Part of a small language model's weights.
Size: 16 layers, width 256, MLP 2048 squared ReLU, vocabulary 8192, 34.1M parameters.
Architecture: biases, embeddings untied during training, exclusive self-attention.
Each number is 128 + 24 x the weight over its row's rms, rounded and kept within 0 to 255. Layers, rows and columns count from 0. Numbers have three digits each. The size before them is the row's rms in percent of the matrix's.

# layer 4 MLP down, 256x2048, rms 0.0697, rows 0-50, columns 1792-1919
096:130152093103150119137113151126147143113134117128099133147161109131124132149091127120145057142125150148152119133131110127131161118137081109108150121152151094132138115126117169114154133113155155107113104102142115141155126159152113143150143129129143159104112145150132126146138147118151126165133146112111112115131129166051147125129102166160104151085151165130155114125146159199171125156177
100:126122172101126115099092095092138143169106093127152099142139109125108131129117111146145145103124152092120118061127154109120119129105131105159061125097121145121117129132102080113111120114135161117082134127088146120106120127110113082115112119130133121121131119113112130128111135143116122091165155154104118141121101116164117148121134101153107117118122129109147103137097122116129129098122
094:158133070131106149142120178136122088163119115123098122079095086127092137151077121117106107149168177085113141106104109116130094117158126106130111156151107121154121105113110138150132130136101133113129154131170138115109105103158068143104122111176081113159157149136129156123132110106142127089113131122105150095142142143091154101130124127110159133112153099087162087123135120133112105143108
099:129124118133151155104115160113129102091118106155155133125117132135138117098128136089116134115175106118107127140088121085125116149136115140112147166115155105171118126170186145156129133160122106095134110129128147080145117107093143103147084125124149139100147137157124126135137105129130127125111105104151163113157133134134154097158131116137173126110166123158127144125152159141163139125146
086:160146135094151173139116095153099139122124168111132092101120126128095140066147127128102115141145099133118126128128118150128110135136161149131149117148147121147138155110137160183118125124120101140103115170090168100118172169123177133139118130157137135109168156140117117126090117114113129154118165111109158091116101145122142122119103099139183098162097137086146142134160166116076135102111
085:147168113110110104125152141129148152172157132116149107122125122130142137154117136138139132134109126123129067142122075093128125109112112134151143112162113127112149094121153148163147125141112061092176123102129143107134106153133065153133118143117141114148166159139132145123124115161144128127139139118076129153143120195123108138131144132096096107108082148106142117127116121163084098192109
096:142130104104131167113143145192141129126125156132135131108095139155138100167122125102108112186129179084171119108121144091123071110166125138124159143120146095178098153135129233149131131168138134116162127153106103173141144137121153124130133093136127094107147139179130119132153133138141130119095185166130163130121146126130151146155152081100109080111164138128126163204116134161141158135131
085:114111167104134122104145158122096177117103126129159147122121133137143113135147127100123157108118126131131139135130144126128125149133166113132095107091136154148139136113115117132107130150105144115130117115122105116097168142098119115136133099098166137164141121147119156138102134127131129092167063171105119109163151129173112072117114089101105137163075149106123163134119128147120158130140
094:077148138111114116122138078112150139130131085122179134120144134129149123081168128164180138098126091080128141141118121123117124064086111128140122090149124132116116157079149090118125103128103110134106104130132106145100118117092092125147129096165093131115131133138124082143101142133144130115117129122124100094133130127149148194096096121120142133088126113119120111084104135118125124056105
085:150147122079107111148100118168146115168111086155072075075093120137165148125155121178132148127113171182115115112108122157129140071106110155124128113122126098178130081148078130088123122121170126117094108118117149128150101119134121120118126145163126132133108073126133137123156117146093130117144150127117115119124150127121111160130113127165112138122124179110109102137136122131120070131116
102:145131146082109126114124133107127134077115120112114107150150169111154094093109138123131138138154118155132142123078099149126163110125099121139108108143098135127116153138108120112136136136154113098150113124085106113159136136123183119152130125132121132163114111127129140126088100178166126135105112120119110149139104111186103138094100151125088133125065152125178131116091130127096102125083
090:121126137120088129118129160118155133173130159128084133130135169126149142113100138114159083143131162131151127135128101111132172134114098140173079092135084141111140110162092106113142095117134157127139141141081127123129145150142145136127131091101169125126093126119137134127131092176122131162112148163080086154164121138159093140100096141161102111101086124095186147104122134105099148138133
100:140120102137115153161112145149153114142118121120130155144098121134081115093131124129158145150142113100068145128143086161129144114195114160140148118121130121134112107155147173179124157152138105131163130142157128104161115178115120130053130057142098132136128133137126138117140109127094129113201099092114130073138142116122118137184128132076164137177106143142155116137125110117118108148142
103:147084139088147084139106151133153152118155130139135123144131170120125156152131127137149151123150128074163115165122121162131127119159165163112162115139153147146147097126121130094142118109146159179138093097182163122107127127147185165157166184088140121124110146092128157117140149101118127173086149140124156166180144106156144105119139107143123122107143141153095160116127148144127104137169
097:135124106111093124142114140151171152148100175100159112119132143130140119149102120140129183127094153126110124136149115131128094106133191137137139125163117115167100090147176084111150125117130120128124119122186105159130164124147124132118188136114112130087139129110126117112126119132143123154160139092124124114118126130113139116124101152106105134169106106155108107136142095137115141150161
098:145126137147123137135162115160123110113124165148083118111132106164116108102111133097096144161103144147135135130125134164129138097154155197139173125148117115162079154124105125137138135110107138145141139131087083150171144146163139147105157115150125083182107110147123091127126141120114136120125130105126124132120124135093100117073068170147149145131131135126125083149109147158156094111161
098:181136097129148153136145148169108123127168142167161149148144152107145114128115126118111101137076123104138122070140135145126116104136176118117128093146160121121127125150133174169120108137127133138082132138118117178191138122139183143163142117176179166086126110124138096107119091147139127112144092135104096125108126094120110141114181134116134128112148160124114158138138121092150157142136
103:111123141138128110135208183097152135136100098147107166091110119110080121140095133097131100131109137144159116138095126145126092130141109167116113164136142144100143142141107138123138112161124081100139137085098115134131123127124116134135138090076100151126120115117149119138121103161146127129103163124154117115136146161114134104129083139162105108183152079096106104169136145118152120139144
102:145115124158106145087088152098125152145097129176125096166110125154157133121110134103175141105114124145100143164115138127129112114099131153154144096119126110129110154107146128137129139150117099103155145124142126132152114160086137162136108100128132134101116124104127149128131118159120128093156137139118114142100107119132098103111106160152170107161133107100139188133138107119162151127099
101:130177078134146083153147097178132117131141169103112171106108131156158107137175128125156135154138142180155135128100164078128117134167097122140117141123146097142135126105144115084148148149148111111128118111164136150199173131150119134112144170129124124157110104103121126153123112120132127066174126104165176144166142117156123153126162115146120183179131123138122139161128106134148141113148
099:079114126110138121128122162123096102116131110079114131144162135149113122140102133146091121129153135133070160109113107176128108110145074147161177131145128107130135070116102099120122141132127160132110103172169151154203113130149150094116128107155129095130168138087117108129115158131161126110140133133079132125153128127134131161122108157100149158147096121120153102140095120130139140122151
103:103091111112147123153168091148132148156115164134107101135070126147107170156135126151142185178162085068165145185147168134129115109099128131137117106127137139107105111104165138107135106069085158180114106131127127094114161106121121130147122130113169164130164101124123143100140096123138130164108198146178117122152144125162173131132184109103156157141119102144094178127115069158147134109159
106:139101153118128119114107121117128125176090113123139136094091160128100106103134124132119182088166090068128090103086171139129138102135072108094075141140111124168094131137110105168174099116105125146142129137130143135074103111109078077133074108135113133147161091088124171115139132142149125110124156142154119164116143125193144113115157120139141122149143146141128147132095061133112145110146
102:133097114112150108106102146159106139141167153137075148146138132133128165153134139135098131166094139136136145131122127138128142150120167135182149127147102153126119137116148133143140137152117137142188207129151112143139148157130089145145131114153111160122148135175139139138158169099141124151139115154122110110124113118177142118130137146129107148151167111134091161158118148127162140126091
094:121174163158145143137103125123133138145112126136159184142077174137129121082092129111133167141087139113127129113156149147126147115114101112094155140110107118133120130090137092150140168095159124126152085124108094155123111140137105112143157128140158132079113132102136088142135103181118124141099119091102088139094127129117149153100108140134123139099116149123111131117140090129130148142116
101:118103124155112123130161120161113148157115169161134110128149152162134169159137137124161147146117136137130162096118125115129112101128115101117142161134079062124147164135141105172123145117101138114148112110158136115140172129109115123124141083135143117135149116134130114099121135118116129116132138103100145140150128160117135107117133137092124108111121121123130132129178132107140155107118
103:115153139122111139136103132096153115083103122157130132120135107082125153102140129130117126128149128144121140156110129132128103156095155147114119157146100122137128130135116131132120173102124134127114099134147135126103112135116152116132158154116163121152122118178131131097123102116113131139102130165151126156146123137119096130178118150170112141085118097048119128128121114155168114099132
098:115140123168072103146163141138103156114154110114127128122134124099120131141132130096098098151113095110105112157134128156129118147132102148154148138094102127107131161142132090150148081117107132104118149142130107080147127060133113118145132139134164139145113106117135153118109107118146129120149160128144120134156132116130112122108127163128144105135101156117087137151140128165114116092134
104:134127134165126120149101092183102191151077139190125097127136116143138134178101131119151116129111135084181106143171180081130102098134132148093129147091086135154123150139183126160140138112121128146112139139128118165140162144090104144169116081127089087117124128138126178131154155083121128104105133124130160130182096144110115145127137128096121168127178113133122151181155116109117151118131
105:153087094109108114097120170087142158161151112148152136094124142120099152118102128136148141079101099098073124127121094116128147097145098141149095136130131091145117104168053094097133115122125137134130114133121142140086140131125148121144168127143168120092129123120133150101103147190118123132139071154140110146102129102123109119113085092161126114081142140113110108129147126105146041147150
096:100156143173101173146119123140149122164144130089153119110163088090117111162134125138137124171142073115114106133119140137130138133121107178125155121132115107145152081084123155150138125093121160136148160155145145121169144118127133075117113124095109139123107130086126093153153140081138131173151168109167127153137082142137133118081133111102137127112144109157139190135119145133137105083146
104:132126133142130114130135130138113142098067154102111138103165113124123110139114125125127146119126134126113150138125101140125094117059102109149095113139117123162110125149145142139144140087091109157123091103135115110154124118066107139146148124047171174138143153109133107134088136184134133126190121151103148121152145129102130100118093148098129145108128078137142139106110157122127155100150
098:127100093150119150125138126140115101152128101091079109172157116147143122093145127133074112097160134141100082133130150108134147158112121114207118071130131171106110124157062157131119105135159121116144151104122146117180101167191152086086142120142143147082114165129147119149151112106104129133100144138120108096119140124115133117092127131131122125125170133102136109120121154081124152173124
099:105181126114119117105155129131118129129116134152158111128071158106125072128125128134105125129119111146103105101098117130128128141115124077103153123158138145135099099124128134120140138141146166109137132119097140137103138092139134145169139143094075150109131124133129154139136147098123126103133145104126138129078094148155112154131125157092100153127123085128094149119128094114119119161119
103:133121138086125112168158106137122113144158144140123179164126139120120099164164133142119145133136122164174144166159139104128153145148135139090102126111185118116131113106131141109153132133137119126141141114166138075161160109122102104094144129109146114132157122141141165133142136119161128097158154149148101138148127166113073086150148132068107197085102151128080160148158180121097182157150
106:124130168140102167143087138119142103136116077118080155101158189149150117068110128121099171131134117089144104092131152119119180082100145131130179134090133111126101128119136133137105117160103148114113101138128148066125065112112128139111115143113129096135115084118128089162120092160073129147134121130156141101134128131134083157094105149134187167130126146141148149112074140136116129162143
097:130125102139130165142163096128165155156110099174136108138132120095109134139129114172143138106140140107126136109071111135127132100098131174110136129144112104120111129105062141133087082061165132165144157168094107144147123160123159110160078109125137132162146149096130130105129122107120123128084121125149107136112164099118106124080132131163096087144119143146093121116107079087114124107110
099:118125143142158167117142143144161162145158124152093121175118139101120140102083127107151100122139118104173165155171137143128152129139125151087117124113132097154063132114129090137121069094104132120074135139135101170151146130136130162130142130090095078128120081139118079137139118127127127110115116118139160086118194109163106169099105140165122142137136109158124155074115129111140077117064
095:108185163145110153051147144120185140107089148118115130107110130119127098112131131091153151166131104128138124120148078150127131149141100176115132146129141139146128081115123151140125129125137141138122103143107130129121133122140117171106143095116120165139154124118124082157127145119106127119088133136130163114131167137055148118125108128138140129116126113149121152135111153129144113141094
101:106151095097112111146088145132136095146116129154124086119077141126118099126139132121125117160147121140117118116083134122128087096113143110165099116150082102118144147107105142114126097081140137112094106152093130099101121122146097124168136095131147073131115113151122141115130125090116126178070113132145114153108149056118118158119082097136103141150095139142142147073098110140114087150132
099:095109103110200128137141136109086134115120105091151151091089130119123133144126132086124112151180136149153127157160099111128138068133132111103128148069160167113114129130130137108140111096116105125168122171142117171146140097115120121101110166089135150171154144114125130135089152099114128104141124140145115091091105156136142150165136136139163166107159145087147091125091140134130147118125
105:132110143113099098151100175120115103165071112131144131114146104206154136097127134136139104127163110085139146160123139142123112107162140094171164068091125110128115147144167097080119111168132125136131109129105151140157080073172096145084108139105094147096134137144124091125133119145145128097151137144129113143108119125138106154135159141101137170140089116137124133126109105152108093137143
100:163148160137138140090141123107141123110120114125114103125131131167125146105121121153109115096146113094130103078081115126128115106133098152147130109124150121117097133127078136089135131119131154125139106133128120106140117119162199137163188128098147151100076132132132127120107157116155128141108163150102128106123138150109132113173131151113119082127117130116168119082126132124113164127150
102:099159135117144131121105163138112124146122081157095115095149100145129120125119125121126124139120154141109093120144110168131130098112096166161186123107126103151113119131113149126129110114146159114094100142141084096147134131130148102136147136167079162154124093145130105116100140126120126109138122133159121132183143150126116114092088116129124098119107151148151136135128099128123137124136
104:170125065097141133116136113060102148128129138103107107184141108152156111152147131163127090137156144153166171139126114132128141162115109126128142121119126169124153144124094120079127102143152147129145154110173097157158160129169129155143125163095138144132152112149131163126124168119123125111085139141093110170127137151129162133150178175115126152131163159124126117118161162152181086117105
094:134138179095114123091121125152118135079094110115131107119150147131087114120127153127172145111175083125095145157133109090127105128098124178119118127118124082116170113170144112108112083161128137131122151137136118125110142091133113170081087127128129089115109122129127152160099087139109127135134153101145110129094147120107145138127102159090081115129125126116100125109179161141090132140113
105:103094131131125124149131133140111140141178096152161116136134121136109115130105131126143075135173119145106119144107157126125111141155100158134097130154137126164158071149189164127145107090170156126119164125118127102118067105134134140133125151142115109132114162116131127141150134124161129129121135139121140135122147158096120181213157140126118098102084160165124149148147134111141168147102
095:136146108145163156081154099137164134121149100160089133172136112153098130098108132149132101110107109115126167107116135131136206132150074074121183116156133139185115129133144163158123106113180154147148133138131114131128154162174143205151133121159073131094125127138129138124131126162123131142136127138169159115111129158156117126126147139155137092071181127164125120103114118139108133139102
097:108115092127157128127160149122169109146157131083154181120141113135094134098124137154129144130120076148032142143138123135128131105129132078150142137113095151130101142145109114133130074110205131108125138138133162106095160123122088119076149100146134108128122130168131132173099119103160130152150135109139110116132134159120185159088082099147112124146135124150139143142108114163106135130120
097:114142124103154123158136115136128105147131108171124123123144126092118126112161110142112108090103128132100098124147145142128126124107151109137125136088112105156140147120125095124130136118144140121178143119066087124165113159156100145161107143103118116110131105131125126093130106097178130078090157144157112152122077172140120137177135117139131101101134125122084104140111147142108135137138
098:127137105169151108152141138118126098101122170126135120136165099149146175122122129119129152156088119165134192093137131147130126147143120201136149126120118094128136150083122072125138153106124163118141125130167127149185123154110152116117142147165117116109158105120138176103156171111109129124093177123113126119174095125157144098112148146151139114142125089141107129145167101156166124119118